config.yaml
vocab_size: 8192
rope_theta: 10000.0
parallel_block: false
beta1: 0.95
decay_shape: "linear"
doc_mask: true
dataset: "wikipedia_en"
Each number is 128 + 32 x the weight over its row's rms, rounded and kept within 0 to 255. Layers, rows and columns count from 0. Numbers have three digits each. The size before them is the row's rms in percent of the matrix's.

# v: layer 4 attention value, 128x128, rms 0.185, rows 86-106, columns 0-127
# o: layer 4 attention output (transposed), 128x128, rms 0.162, rows 86-105, columns 0-127
# q: layer 4 attention query, 128x128, rms 0.185, rows 96-127, columns 0-127
# k: layer 4 attention key, 128x128, rms 0.162, rows 96-127, columns 0-127
v86 096:128109113132066138117137076181127106153077126114108120160159177149046171129058136172136118099126085138078134125171129152104113139139087139103094168118118105101147166146165144094100116103146085116180070156152122154185126102038088131170090126122140179131134126115173134139114106159225157154101103125156107179145177167127104073132120118090146091100071131143171110105124108120089140083169
o86 100:141196079180172134200097115100126094181161094167137082121098120181100113102124139141183083130135154094086183131157183115088165064119193103152179152078115147187124118158157146096131056127163125160121124080183153121106184187150118172106111163102130140118120102116134091192143121121097139105101124120168103113114084133116120167170112106113109144101143186142081108123114125113098140100103
v87 112:116140146098192147143091163141136112099160126079132074145080097068107177130108117102153132103130123111109106108072118145101126177140172173149156143108162134191111193167158137147172146063115111123178095098137134109100145114131119134125197217126141115157103101173082091126093055110155162155156173171125144119142150173182091141151155128187127127093173087142090164176085146156096135104106
o87 115:143194101070120133122197151120085097145154129104103156113136131136148117131130123081115128167070125115103117173202167109107107171140081209096201098136092101128124118192120092138178085094128130188112137193099114111133138140088154067114138080125166048105133136136152163172174147142143096090146155117116081116151147128150166144088076142114120151146140140084125116106094116114124042147144
v88 109:128073152179165107162092130166109133147060112160169120147120151099132109162148180116112074046086122062156112116147165134083113135171157177086063157161138152178167061113146092133121122180147130150171096143136065130108159138144123097151166201154129103124108116098117153150144189115072129119135137159114097087097178140155059121103134088112113150130133108135135135152206131118162163138140
o88 108:133129105095119170077156110163121149119193127085151139140102081135119092092113087122170106133165110159144113169096106099125165049123127072156123114174050092146111151169136157111145127086104082119103186122132158147141168143138095175136167151089141153069117121145165122078083096144127135166125121132098153103124099102187135188085159158079135113156137117061134132124019112147171106116077
v89 109:111174156152105149105125108072119106136144104134175092116126163112133155074136108161148099095099133102163097090150118161192111131073109141124113151127113142060113167089067108112151173184129147166132135132123169120073048142135091142131146156252136114131148133096115122121112134141163099177104148136177182054118087134105121125106139150123162080129198147100195084108137114144072148146139
o89 102:126079160129134129119112157146118130112073104140181156150165105152134158160162118155097137219110134147103110101114176130141096110144150075167167111118127151169125076115067146156124081086149117077176141045159070110131120160169153119188100171055139141088102136140160138125104170137140138110155071176098052073112191080120140190151111125152129069120113130142152131152126138107165125108141
v90 112:179173123087194113159121137103152082125083091152162147177085163161093080123137095147162085137048149135129132084150132130148157157142130153192132112059120173113094119107100100182108082193148112130103145101050122119145076153068146157077133133128084147144139137062077126160114141110144171091121081108124152163126155186115113177135119111110139075143121135137100090163116132188114139090122
o90 110:186165156184101100145131092153122102095147149096102125134173128093176173126177150135104119123139136127098183114106146145068081110109100110083128098124135177151115088138179053073145114117087118085130171098136095094117148152193120073156137088132183173108122150132185108182049117148121127165128180131185136098174094195139176124127141161181125141117136124138078150160135135134079121110168
v91 104:127128123141083167139069121172093143145156138101117168181155140104176148125152138163140156143122145184093152137116135101112109080211071145074144150070168059096171128072109142134181104155166085081125101137157126120073129162115098155125166169102138156074114149143093081090123104109140127135072150102090089105084154124083146160141127108125113150174070187134121105096164094079096187109123
o91 100:132130108091123115197120137139146112073113164151143122066088125100101100101127168125069143142137124136165100144145103094066104113101152133131126062173080105102118185085088198133167118160116140121090151189149165138139118140139137121152132133118146138152035113076107130160103116129116132110130107189171138176116213144098167149189161150095082135026134105107099152111135121153137150092167
v92 122:096152155110124122124080160122097087077119178116101079185136164033109129148091182148171141167115154098120080162197095168156115130114122095083103151142102129160156133092158120100166134153116105188068157123128144083126118149094110166118127176165101192148122133178093138107180059113118119120087103130155100118163115084099122103142121069115135127169094119175163191114122132114151072175137
o92 114:137032149064128096112157151111153134163159149126128169114135158148153139107089065125176113127081168180105124136115132118190097083137124129140138144047057104094115134073147187147142142140130141119164155165124155088175141109175110099107112109094082168172048113063177114161174122152099132120114092060142060084094092143152147149142121137120116119117143085147116128139155133131083132109104
v93 108:140100133092139054141100054113135133126146065120153136142097189157171097132139207148119108132132107138139111117099146142125141162111163096100180072144140133139101133115094067119138063058114097143149197156093142148122072162107103126127146144116181067162077139185126134159166131063134107174147131160121114125163115119097120105093151156143148156086090194048173131109152133094148166119108
o93 125:138181098068108143132098124125098172103176135084111119136120159126138110110165092090176128106147121062133153086230113167128120214194159146135114141103100143173133101154104067135151121127109137135143194102148098142107166135136147090144170163098152067117126119120160090093102162143150114102076146174170114164131121087065148106126092139141159123125153112159167208139087135172156182136109
v94 111:129180134140113074111187127116080084125124149125081052129160158150081111098138100111078129143094090170162136197111128151179132167114130121156144160145116100102199115142108114087132113130160169145119123175063116170146187140127170116112103146155162152163147103173071073123125113155146163079122134113064111109107122143094154155115108097124108134192089103161209151132130131117194181130077
o94 112:155137143145212118177138164149121152132119105089142114107091137147066172127115119093129120123124145131126139126092102095190116039115093104103091099139178101099087139130076121120111131134142120154123141157061112169131122029129128120106112132122125225087165112157170143104121096151148134084175173149176044137126154193146098123093150146132124087134151146191099115096175154137098140159093
v95 108:141115156133134159086124164079127222143117140136156132149079173136117139100104152124144066137139093101130143129110067149163085112127189088131212095131186145089081129111104128054131090142107110158074143154150093158085128133124188141092128138154099130174104155144086155111102106111101144165160120094148134172146122156138120126158112170101130136088145120089120143182180141157109084011127
o95 101:133083096143164051142072172119141177083079162093090122093156098157152101142146202088142134097072151113109133124164158116115120126172144140100098069129129147115175118171167122187102110167120097088136080157162178081102142106165097119151162120126129128137152123126191073167190112131134145129143124097096079119132115128150088125105139152083154133071137111130124190193094115176194120128080
q96 160:087133169105093160113062104200168138103187116160129130114120123094104144094140113101107102091114158219183110156132101146123139107095147132100137155117155124089140107107054120148129159085146182155116172127137188184094168161082181111174143123112085123093124085088184118169163133106099099120147139073121096131138148149112050160126126096165075123063134123142165131128154133191090131109146
k96 080:124117120128086215140145122172169129093125136043127124102067112151225152156131115131147166068120184122089102171144120154097141102115126103113152136134111148110157123153084094103104176112150102082150192066086128134128179101156127131131095133127172089125165098133119177126124117138135171164144063131119130125158103104150056103118077074066147166134095182138104122172139122133102086078117
q97 119:112099216093122161124165115102096120124163116168147132123133183112060122079112075104085163143116147178120141108161100177098063184125146146178102122125139096189130174158128122133181118128126156142170115099086103186122105130126126115129178053124124099121103186194185137143141142147104118140150109139091055119120151133105139184122140138133108115108116163173136100140100117058120106058185
k97 060:078084128133200101115080124106115121126081113098116123113196148136094112097087168158147165126140189154139126082114119146219100111159086132165139095111118150116113123060124143192126140136111152146115124137133105166138140068054142126124101140206105100105131114155124130170121063105105130130164182142121113080076124183119123088189116125153100129112173081120155138146152065151116084053127
q98 091:118166173115125134121098150167196108161182103089106060156094115111143140111117107135082096092137105140142114155105136156104119142126120140078096154078126190124095104151098154121204167111183123167114064088114121136101073117115171166105145114186116160139103082168160107153096083118123119160130179091133056136130091139186135069044157158197106120151110127111091164156134114126141177128126
k98 056:156083158099101150100161094148118097126129152150169146038124173148087156068177155099115149169152103085135163087118147128072155167190133124149143153143101099126138183126205114116097089127087155086156129106120171131100248124119137135170147187147159107160132144117100143144156150101151106111166101137185143087123144138175151121171103118101185129104118123143150058125092133106134089143096
q99 101:107131132161192094107170119124152088098117126142120152106120146063051061100126142166174124151190107140103111128125133116144128135084157124124074154119159120100165137140141111172145167135088182155182109110130136155137160140122113131181123084158137083140126132138080118132141125129067118090145089179139150134151129104166116196145141230155014167074115156119108125157136140202128126104120
k99 060:092200133130160109144176141156116160209144152119129122183130111148157174169147115072108130075094133136178155139168172136102098159052178156138142191181135051153094145112157146115090098091128106166067127163105132165103096098174101123171134151104147138115059138095142104113176121147129143096128137119121143083166100109093134075107122138128194127163142096068113123128102154087161080140134
q100 064:115059113094130134159087124123070146117135103176117169090150163121126135097162084102151163179089103143104172128155124121153073104124113134164149128102137117150137138066135098119150145104065182115170195129102142105128119124134135112115119121110119143169184145108194112112156157178069133152093133138070108190138142168146100175111149103162078157143148120103172145122082099103033083150217
k100 057:212123116099073173150102094109148095084121124071088094061087144134182155177088090184151119085116180140130107105133117174103128091154070136104120152118143134121171108123029187123142135108191102138122111156108116137134130154122143038141172129115139092094145114107072173138095085113100132140124075082128121138112134101150122111126088105105092124097076122190097138150131088156121131089119
q101 111:128122145127199155139163105116110100148147098151094086089111203078093100102132099088105179134096124180113114085146111186093081147092086120139090169154083127149130184168153134135139140104096132087115127101104093173106115106085132133137125097132151067131053207186139153123124117156097129158098150151162017140092088140125121129114171171126105188129125159111107148127110140096121122121192
k101 043:142069183157161110117121157137187156122117132096134103174170133115148165100094128075144107111091204109080164096122140083141122204118091117158131179130129169145119132143111104136095111159082105130083129172147071115123149090101079170109094149130116139163147092135160076125164074058119119099114100103107137066126159077122191129103109147172102091120135076132121071147193097161158119086085
q102 077:105126156124107170146115139129139126133184138163211135074130172111126154157093084101137094167063118187062127108170159176147125099096180141188046117111140082138154133131120143130156140100129163167110122105167123168147114125105098076046130115146142109126127114054128091096124187141129164133128105137165088132145143168113078213180149150158102087124161175149158103126144106121119122096162
k102 083:176078173099107165129107125137132114120113174162155155114087089137124135168156171115124152132117118150106078125151091150121166109196106081139134113114141162141129162149159157101167162133173146100196133090110131156115171130112147129160116127158184105135146185142121154148111207126135099127195063131157119139129134155193223154114100112107144168104072185135217114148065088146113169149130
q103 110:138116196070049168184141155143163098140130137115168135133161163157163181126147148116184147158085117144124146113123112052089110112125180178134073121163136107144108065114155120120162154107094179175171094139132157073098103120157164156146134096156090132060170076138103143152135116138140118086155179140065081126149173145172103171134113167128081117159146146134136102132143115066136118073141
k103 067:126174158149100132118117179127114092092140052145109145107136100107110105090171085134140118169133120101077098124109129109100165109153169127169130140159140104170133093131183106100113088194127093195172130143198146161102108142140149158170160025117019129154128126135130097132111140138157125123121142123156108163106151152119104128138140117111089146137127147054240171148110168120126132144086
q104 091:110120128106080150187107125186204171163140133147152102087136141115088073156127101099121107087106129103125109130127136143124116131117153131122117126099119110120083102126174158057128175102102158124111111189157180109164104158161133112160097124171075118130190032104149120110163118164094169138106110161113143174119148161191131154106130177152085105116175132184136142145093057075096130044128
k104 084:148114080110082135154024109134138071120115066103119144146156132135077107178143157110087115130109158081199164120102088122139076113131142129136106126129146111087121144150155207144163101118109151106028116095091126097172096139120101092105148112159123131093152118115117077095112134145103098151155148124140141173161172125123064139119159150155128199135108099135222148107133117149131131144049
q105 106:102180127121087143099127125114117105085134171132113128195110162149182181157106124091151125166097114115127156074105110043129136117114103160127122135161119128171095091109106140212141138147129134180142107102121136118104118097126143136086118146053169159159148177069111144171107173104164104136140167142134168137162098087103118129157091025100136138096076174099111055068167148166129103124159
k105 088:112134042137127137115113106126151124150098219073144137143156140131141129158102151124125103109088168134193214142162130179161156154068099150127141144125077100128127142133098082140133142072081161102076130118075125100124093123099123134113129187122163175095139136142141150110129131119097123162111155170086121134146131109112109111108198154165158142128159097227025097115157122129145085092107
q106 133:104124156108111124117179127092084102127124130127127148160182149117152179112129122117135142176130132142092131090132073031125146118134122161129089114205122132153118088134115103212171113147119128174130108085132091112079105091136146126125141129085145158088111199148068152174096124085166083099166141135084121099169131074108110129140092055089147119104075172100131071122156170181119152120201
k106 148:145140206101127107097136164150136078100121118160110166128127084121101115093143112101097135152159144118071090140109132105106114130161147127150113129171166118175136082104168133119133114185115090149165092154195151159087106175144151144159157059117059112141129146131118099136119122142165142124127124122152146153086156166123136115131072106134068141142105129064255144121085160108137115148126
q107 132:130069094156172090110170093132110177204132103125132125072162119093101069124103065092028124092167116114072089145171133191129154163130107121151135108134119148084172129135135165081156092113120106099084143125122121134142116156176134115129158136157099161100130126172130087115088105133116129126118072106154124149156130133134180051075105108157171101147173127158117139179082119109067181102158
k107 176:172098087142101096135166123149130095160141126150079124131139131148114121077134157111118128078123211102178109154075126164117060120159146118071109127124150121078128161100065213143138083074101150128010095143121121097127106129141118092093136167148154142075112099097094108123147078142102117098151153130141165127146106091124103139144130135149188124144116073105088091060123144155139129115206
q108 115:136167146118167115092130115136156092169145092095142142128093177112142138043163129161145154119156104175104067135132176189107117113168133185146094131145149147156154161168104098129187156103157109125117098110099134182121087123131151114184170097153107105117071118181133121140109110140120083105161136140118109072107113142158160152143195248176115118176123145120135112137182059079143098139095
k108 171:132133137128100109114092120084104134135130093135143128123114114093075128117184111208135097175138108147121095078142129149161194117153145192164133158122094129188132090124155150111178121149150172178043093169159129136172170145107101174131149137085037165133095191155153134141128138179136062112106139147109108168115123133157194124108209165062096155136164120157136119132143152111133170122127
q109 123:122143182145112134131153130120165165141148060123080073099103152037032130133124128135132141134073166168128162147128034155099082167085108148087109118134103104125097094134141136130137133149114134095150107085109105125138056157126141110102110140101211096135126116150166142169101116107132145141092149116126070128130111111220122111084107085133111175170076109125152176160081154151157150131155
k109 187:148179126108125124083159105121151133196108148144130132116129127102037108127101126085143108139137081138150169144115195099133090146131120125106126104111078207136134100171108162116191143190215140102127116130178123118166040132145096093140149133088158123103103130142126169092151081111119097138068145161143079131123095121079040106114080145182063157157107134148096099095122140151131137139118
q110 131:104145141090160134105140109181123156095134117161036133124145159074056087100105129098101099138142161135145097125139149189146088119118173118140121123166135118111112149089083082205113132168110173104143175148085183161128173136087145087185105100083128127122121184139181107126132150134122091152122067162127097135131137066124136207118145121160104181040126132112076117159105148159098129140157
k110 220:180062099086182097112101102107098138152155210158117181145142176106095085119137143110140116134145195157180108078105133176129092127212120113124122119118114156117064139121176054118195178113155187082206129137126153170139135074142161186101116086125151092139094084105143126154084142171141097119159132125158153133168118142105074127116092162122160145131140133127139133129116169127105146114135
q111 108:133129079087189067129114109113123088100109104123117131112104156089149096186134112112178124107147113051104168105069115122126108119140075141054112143143086139143119106145167171155107151180085091127142123160123125093097094095100095146139139108171140137202188154175125151111146149150108170071138113193094121163141104104172138155105136165176150143192100118103094105151123199047146156121144
k111 185:068125136141159068085144147112120103146153098151118162143171164095038115114130144085105072142163011147126192114110149089167120188153132145095141107154134083109110133132187132153069070135058147148079112111156124084129075139124115176098131123144113138151116155095163107116135130095118143124117179155144146093074123143091164141131165177180121105107151070125085128087145161116112124151137
q112 147:128159124135089190150121190121157108129097159111172098169136112193238183152184196145162138115163095101151132143109136056136208071109124128079137154126149106116119099136125135103130126152141080135114099175191100094115125115112172202138123144122132131126114106099053118151114077121152124104112198120128163109138140155106109102154115167092153117160102132128143116125179110151181116139078
k112 059:100157110088121104153111136114142111185111122207148050119158110120101182140122079153124136138060155119147061110158107110089142157094119053139156121170192129187084145138090161111137131111131103168146132161182072124100103099125180142155157131186067133128125159135145181150118137138114129111105101061129101196136104115121199104137182129137126184070131176118125116161113146134144163161115
q113 110:107067147134115202154160164102096132073125115147150180179115127140125143082145139125173198153111129117184186116204148128153088099088168075134147124157121069153115189140109084126119114134106150119160150159138135132126171116115127127110113117119137089112091199148185152131165128187124137185135145167121138124111164119042152176205087109112164139101126149148121120114132119066138070099152
k113 087:076218142127104105122140140132123119162152057171137145129152102112091120159091138110082103134149003101142198108108152089135118160102147127118144094169147118154144141130196148138113059118075130176068078151151103083161050209117095083139149173119111153161114184128161129107137119099112116125107171140140126119083138148109154118130151164178105114140144101138121125129117144111138121178117
q114 125:067082112075157121121118082163132126120150054172061099125090127103078077055146088091054175131155132146178125109149119171145095155089109109104120138165113077091133153170080128119137166096146138122121116179124163119126142142063175134173172101142103091096110135161214144108178121141110101158113122113109046163103145144127131131085098147147135135087147118162094108133113134150107097115175
k114 074:168150027089149140157078115091112127158119173097098155142142129145130165108106121157139144092115224111094102137149084155138133143113168162093099138096086163184133155159183126107147172127156093105185139198116160144107111140139185094147163056077113098103112104154105118134112120134110124155074139052098074169157172130089074127139108099118119104169110097152107135136156157136091081108126
q115 087:124135146153096162122109164159111115120175125125167168094098158116041177141088127159148080157136150199145120138186174190133122133102159111212084133107166144147141159130131108139133154099095158163201183054099104195124184153120103127118125089142172118153100154154094113127103137161062146108130117156164123101131112141114105152156167141176046153100117146149163146133113111146124139073167
k115 065:114082176184124185077166131117171138109124054072138095080116111123081116161141116125133119126178089121121094163143132076178146083117119167157131116115105141101201104150080130173087122187094088054091133069161127104119134145138113179141147154183116098082158110116120155101131107150113108148088196182108087095116109121125065165138104124146071174141124126124158134139140122143058130131089
q116 090:149167131166156166140132168084148096110053135111171106151114150141179179137146183133214153138146109108146133111107103094155134136095138093102131178186125102144108116158136110152084132163086124133136108166193092104137153127102139176132094142085177037130113125098070124159111151139138150115110143159114116116147135129063114159179164208065109156161099127112141110127119133174182082135056
k116 056:082066144108154092107134141133103155166144118170123088149179142110105131093139173133103098182064212142135139102139127110073095144147080125133090160121160094164085133116103176155169117149105134115093124203175105084144102126121140079138170079158064183151155112129134078134162071103115154115095157104080144152145109147106168137154189121181123178099146100108138127094172121151169134150196
q117 049:128160089134120068122115137155171088156164138133112172107149121137173161101141117145102054133136110174106068129120182215100119133197098186093114079193108077114152098159066165174138108131171074136091092159114174105095164164146146100108160118152091197135124100110143112132115178106132120134139096144131120100152107119137130108138117140168182144107186118151055125122154092101142108102067
k117 051:118131102129160132086159130116165161155105116193155158151103094138033097160109164075104133170190079163131160115093136116142126136160114139120183119102078141116112153203138076128166155139189164092125110117167162130142141121155087158134115141109191125110134116129100165131141166097134008166153110145145160155167161179140134145161112148164114096129109142089113085127080141118123182180083
q118 087:120125129118075108074067129166131111100103095102124118166044110121141156149147162108165106197149128107196162137099087120110100090133090159085103128111140142103097041076117096122091149107135105169153080124147192074130144141098142137095128133140177184208172123120173159130133164141153133147150185142098135168133145117163109133192096112155155154170078086098106118099156146136156128168089
k118 063:124166162089134137113107097094151118070109123120143080116122071126136123222096096146141125137124120102137176157149159121109139113091148158208144133141106093159190085112099057108187153133157101138112162106164117161098072119108112202131108094132106125151189088128164114134118142145161100137102096102122070165158089189158086129167161102129074154141118238118126156120140136133149148153092
q119 103:117104114086093114129147137101103127119109124113091121148186143131160149137132152094079134152169130119126148085148068012125154110149098168122113083209110145142092096116096118212173110135146134117117125119101105141086110108154140161110161176110131155102078192148087132175111112104174073130163144111108085098142123072099125113073099041101174117103101153135112088125141139172115144137198
k119 095:157166102121149104117236168127113153137151190190102144143154107122187149060090091127141148106143155135096085164124158146085158128069120147091117116160135135158149102104089070117130169126152068150197098196195129147083081117139192144137140125075153114117119153108126129137132060105157158122085102108101140128109118121101107123129083126127123049129151110106078129130117149091135102129189
q120 120:106123162087111127160180122108107107183130141133149151116219193111119184124116104101123155140100123129063097104150082047113111115149172176162074095180105105145117083120148094179195131145071141168142112088128117081092118099158145102141119094139088136043134124148091158139116137133137104085147106152055110125166165093118142165140098111114099114096087164125139091148141096099098132069160
k120 111:144132202110133107090145166152118081103142143162108158119131078124090121105147113120095132150181128132077069135113138115104129136178154113156128134155180120200129086092164148111133110175108090149184090154207149157086109171145173163160143080108082111142113168130104114146127146157170141114120135125158148132101132157125168123127085115128072138141107139071255132110063163100142119151146
q121 094:091171187093115081129166135156108117160140061145121163116154143131119145050136181132124138112165124134077088120139130149103144104153140147134116091185104148122123112115131111146178135130151137138169111089125130065078141139122197121208178103162076151043082095201149188152081139128148104104151140096051114076159139076083159119138091128130118097155105136110113140147137100082127124088099
k121 073:131147080166156130093225104139141146145147181146102100121113136111159158074102141142157151098130108150097072135073145191126141113136107096102144107119100185132146178104097150114100102103128167110110143115131121097122135132141149158108093205121184161126099131117090209153119143159106155112110157162137132119089069086117161133157142105156128100127152178165000095097107150134120135114207
q122 125:141135072174157113061112141108093141086128116106091117145056075141148097138134135134109113147179127134155152141116155183120166138135081101125177151107140173131160162135078147146099095132186084093106147117109115189146140126095133147091148171091198141212105186111128101132095125098134101164110140069209135104129077124095130093127143095119205146139136120113104116108145165177155114212113
k122 139:134118160136165106099241127120141145139140230168109107107116113120153142077111105142164152118154124161072089155148164151114163145135098117103144130133124141173152124084067065104100136123135098130182117151174117150070137135135174181132100174101170142145108163130119188158145114131137170106108125140116130092099076126131180116145093123128119068110144153122053085124097142114123108119237
q123 124:168124130142160164128187147045093092166149166113203149113165169133089167155071076149106143134075136132068111116159146168143090153152154133201117099101121072184174178170152126141173125172104078120147158085114057165130124104158092053044116101120141118124107162117110107091113148130114137116135091152169143095122141129124128161135177135113113113107131158099147110153107145088145085128145
k123 174:169092161081131115142096097139107131167152171183150129131119103136073145187135165114121125117121056137121082106138121132115100130178151074142145131114193159136118153107156219128166137115150167107142111082104113107165150126115120118126112173140184107144131208111110125159171211151146110113171096113136135075143088161171238149141098142125143159117110173096180128108074099121131159168158
q124 130:122130113160154147154156172134155108163081186125110103124152124116096134168142172157153120138160089130153091167117121171157167118112137128154093179126133131101156111133148109154123109129088119150144119133150124135163111142154109166172109111126161055145060132106008062176084083104085132078122065098165111097154133126149105140129156178085065145131116133103135163156139118247170139150111
k124 201:150084106133103164118169170119180100077127120107101083105092130108103116119174122167144108115195047126091000152077134110125164115150101132110121076123135137083141148185095140086111092171118109130149185042137117106119145129140145187121095149126159110109145125102107177117091161141125154129118163138158127157109131089114053164086156143126098146148111172187119130137104165125108152137080
q125 120:107150116108112098107080045160105086098172094162181140109092120105087152138088077115116085110121152215116120156126081127111156119112149131098097135069130128122152131122113153110105186092116165192119158055147156167097139103116143109140160123120107164120151088098162127159172170106086117045134107054126105131121111171149056144126107086187060091107129132141149114154150159136098154104150
k125 203:065082144138140127107111117126137138105129128156130080105123135138001139130132127130133147160109209133157151198137135092119129161152115121144126132140069128120128133117076189134132123131120092094135140097177104144085175082142145195118132059186069152156160099115126103162155140101129142127153132138132110107127089155130181116196215087169123153107133171102103104105198153152121138098080
q126 116:132149098202172146157147113098112130108103122136200196149081105111063061089116142126190148137146141085137145147176143129141144144105167114138093120124156147072163120128173125087084088089081144165139113143141115101159172155130090127156099117104140064136138131118103119126150120084123163123096042170123185165140149104125151175209086128088096152094110144170180121128159165172105158095148
k126 194:095071200167158098079124111129131118067110150047151191127097170113124099088151139110144159134162118116089174103120099126159155108184097161138125129137105128103181125121155124126098143165124178089079153052127171124114242154129094106113099132164159112116158089155132074115144126119140110137155114170143121089143149137163128122134080109118106135130087093170201104117147077177118076124159
q127 102:131146110075125121154105122114144155095166166145064190126164159133148100109192133104120095095156127092182116109140115051168126141116088131105154146160147127186124200131079153164132087107188136127137206173088140165092131137160130168173190088123072134153138170131128116112169109144107132117193107127135142110106104169113114152085095090093123149145168126204082156158102074091100129155143
k127 160:147093055124153120115098176130074137114144220105084167126136174096106144072160130150127123112130128150101061156120095152133166102101126184077116149130105138123125123108164255139099151150163141135207140136111160132116128127118211114104126078095148116110121167134139083145144121113134172151135143133102145106136164100075162111087117124095118073152150056165127145123169107107109086108137
v96 108:150122116104058132181077125108120126108144141086135149096135068042146065177064117138129120163153130130147149156124117140125212146149094164086188130142140160181108125113105118147121130164124108122102129071137140135123108111124210125149114138110054172127047083092079147087152134086151186094114158101134136139126116140150190082141065129129155121171137088121105173095102153132111140113159
o96 104:172142129172134128174126119103122122114135143137117149121129147081125122117139111172088151118133159165190140111186052070125144114128133130126131130114131101077190100110168152175095103070178148155133129144093128114132119196099041113132098081218097211129143142088100129068121134129122146127128084144139084128123119118128139200186143146093088184154095085123125182146100158149082080124105
v97 110:209173146132130111084059093154133217160134097150066136132191158184095124142088136119134159128167135115142128132163113151188139150128186123177141174124223095160158125163121126133106173156093082114145151114112190063090178093189099157106124156104090101153155118141113156136125101127098151075092115119135095155122118099110153122106103150096098125161138133147105088109134114175103095090145
o97 106:088047099133168078131113135113140108124135107157083118171193111148172211179108143083169103152148132153147096147169114090101105119125112101090134102152114156085083148125163149142149101204152136076118141142135166182125169120107155088125117149146084085105104157143136125156099168125116115168128164111133082204113130096119125068115128146108089123212141140145151113104204091117119127082063
v98 107:096099088167121130075142145116117163126182122098172146152111174080092128109142086123003133144147146131137166119148097154147115134115187102116128090114166147156122110149174144064181144105173098170125146117105154148070114121089129099132141164134062098141144127134089173141110137150103106121094168118106147132081190123168099138094138082111177116142106144160117115072095182221164141170142
o98 107:139051109148103158134194169144126104152135125080168138112102118139146136115121175083135134112108103176126116080123140064183111160141128117138142177158082108192105202136110163171087148133173130082105125079179111089193126098133093219064090122180118190152125127169100108196122165110137120174109148139136132119155111152143143110087112131149087146092139152132136160157094141127087105150082
v99 110:115076090120112140137109172143145122093142137166197129187112141101106126144076100149117138159170094165124110149113123085146187135123122115171179098119127111115157139109124207117148145173141154118150104172078113128103107109166136144148121141125172136104080109188086108128210136086089114107071092098174164108118152131076109067177109115109151153067207072128114214110166144137127113148099
o99 109:109122128124166181088117165139114117140079097102155174105151085149118157122164094102111086065155139117130125124213080153104180220108122138104108165110126130145122078143129043125103130129162115130125117130153131082079157169147156143153157112099105063113098157094108135170140154138191133079213159146136101108189128130122101161151090142122107134103088130144173075114062158067141140129116
v100 124:148101133146120142134138145151190121132107163131127148111106099143113196104102124137122156103168134103127146097166137125190163096167166151153082116158126145142110170151120155080133107182126123108114120121084070184120106175111140178161189089160131097120179136084131107090136165091095147156087151061091060086073104118131127130182117108120146101153150040110133153133171097101024171101108
o100 111:115179122129133113086085099128109117093132124146112074096087113106144093136124174163125098147121126132107138111124101196125083198109143134116134127051111151149095142175122075174088117119112112137122174136120199085141096086095188097176119114108101147077117121190128120083077108152085115147163149187128151072124208089119091146115110151100146150114028149151130159138067101151108097114127
v101 111:103131094132132134096193060126118154160128137098180174135158112084148079133156132159098139146160137157151090110144154094111072173146132089165096160112108170148180147155109093077171102114060133095139172112156201091143156183086147110116161168172106149126133113118123043115138166106103116156066123146036150138162123131107143067106101125105154125128143135091093161157104129089161116159079
o101 109:065124162071140114142156164135139149194105106189110085121090162090090183094150101124092119133111110183132126108105124132069088101134147068156143152127090120107153160094133124167155182130122091084122122128108075074105121097130078183139133176160073120147068112155077084124136156118120040085185113133153095128166095137176131134081180139162104135124101155166079138148127122189126145138132
v102 112:181175104159146135103151104166112162159106093110065138169107068060154099164149132091140165070069119056152157107126103160109154141158156081178139105114115102165107130185132083140146153118151145119146105112170111118150184100162113142127205114167125119111156103090181126123118187167135129079133106166115176179146112127106130113147113141169098116073103152147104162044063112135146139161137
o102 104:121135170088124128157084117107159083141196141146070124173155188174159129153102115134110151110228152171146104089147123119174157112147090162148157131127155098120141153155118173087075104119126099086097109163103175117125100115086116183144149129109137092165107171104098117098194087099039110135157136135166140137181163133141114099117147126110095146127109159117096080145214118099119079185136
v103 116:122173102137130120138096055125081078146102113105119087073132128112111093105121102101172120143157120108139135115165141174151106118115166099064204092139129137111182119127076068154147116058081126132105113167133074140059150115076102176075135137075124098159137088130121165126097098196122086142161133143132115192127098159163118196150085140087117154093108115122173144116069141088154107089119
o103 117:155115173140134153143167129115139100088172124142070125089090112121108140136112144127108081103075138132122177154067119146205145084172117150154091105100176081146169155171125229125095078097119173142135141169098108101196140103188100105122127159135062136168080149096148149213157132139075148098173117125131154080097132119102133104119108089101119099145153124087104133108144108165180162110112
v104 114:083111115094126126134164118115109127068108146125113089100173156133122181158122143097178161165124090104113162084147155102139097131174167124114143148169157144068153116196145126147171161074083078167123166118126184204144133091134066123129149140102111164040122150142146075044133117124138107134160211092142153115122085110109129137113123118066149170132104129123117121133128145142187190077137
o104 104:158126153108114079125176153083140107134099112164130148121136119101135113064180179159129136158147096109177132118097137069111117157126177164165083175125081061145142107093106114122147106158163139154124086132042137065110093090093176146056127103059133130150152176132137082145089133112137154077131075116130147112155101112145156048158088182091115151151131144164161127166144136127139092080080
v105 108:081071138117078064140115116114158118156150138074117046137121153168137092152075135142145175156157134148127081083113117140142193101141150139078109101120091119116147114160147184119100120114079060114162112131104153142138072112089152112176088075172167096176163134156151169115188112106127139109146110120056113082097100127062163161097153104122110166130146099117139158094104101137042119126142
o105 109:098181050156098115148117090174101150152158097195163191132126198165128140097154085096166116140142163148144112169141121244130164207108086155147118104119155062118130093140083081156090141160099196162148149164108123110136151131170132140135119161142107144154111117141161049064119113120120110151113164152148116104140123126067124140106085143160132157130155159163142153139106136132089113115126
v106 106:150120165180182144131079070136136112118166140086132078119152160136097120106171103132185132144116095119106144093105191127144232126105137105124123129116129076122105140127032179164145132135157166126130163165153098118138113159165168169106127103166120103081148128147091175098138133046087125138117159131173142103085162066098184144118138065109139119144096097113173156086133121119173098184113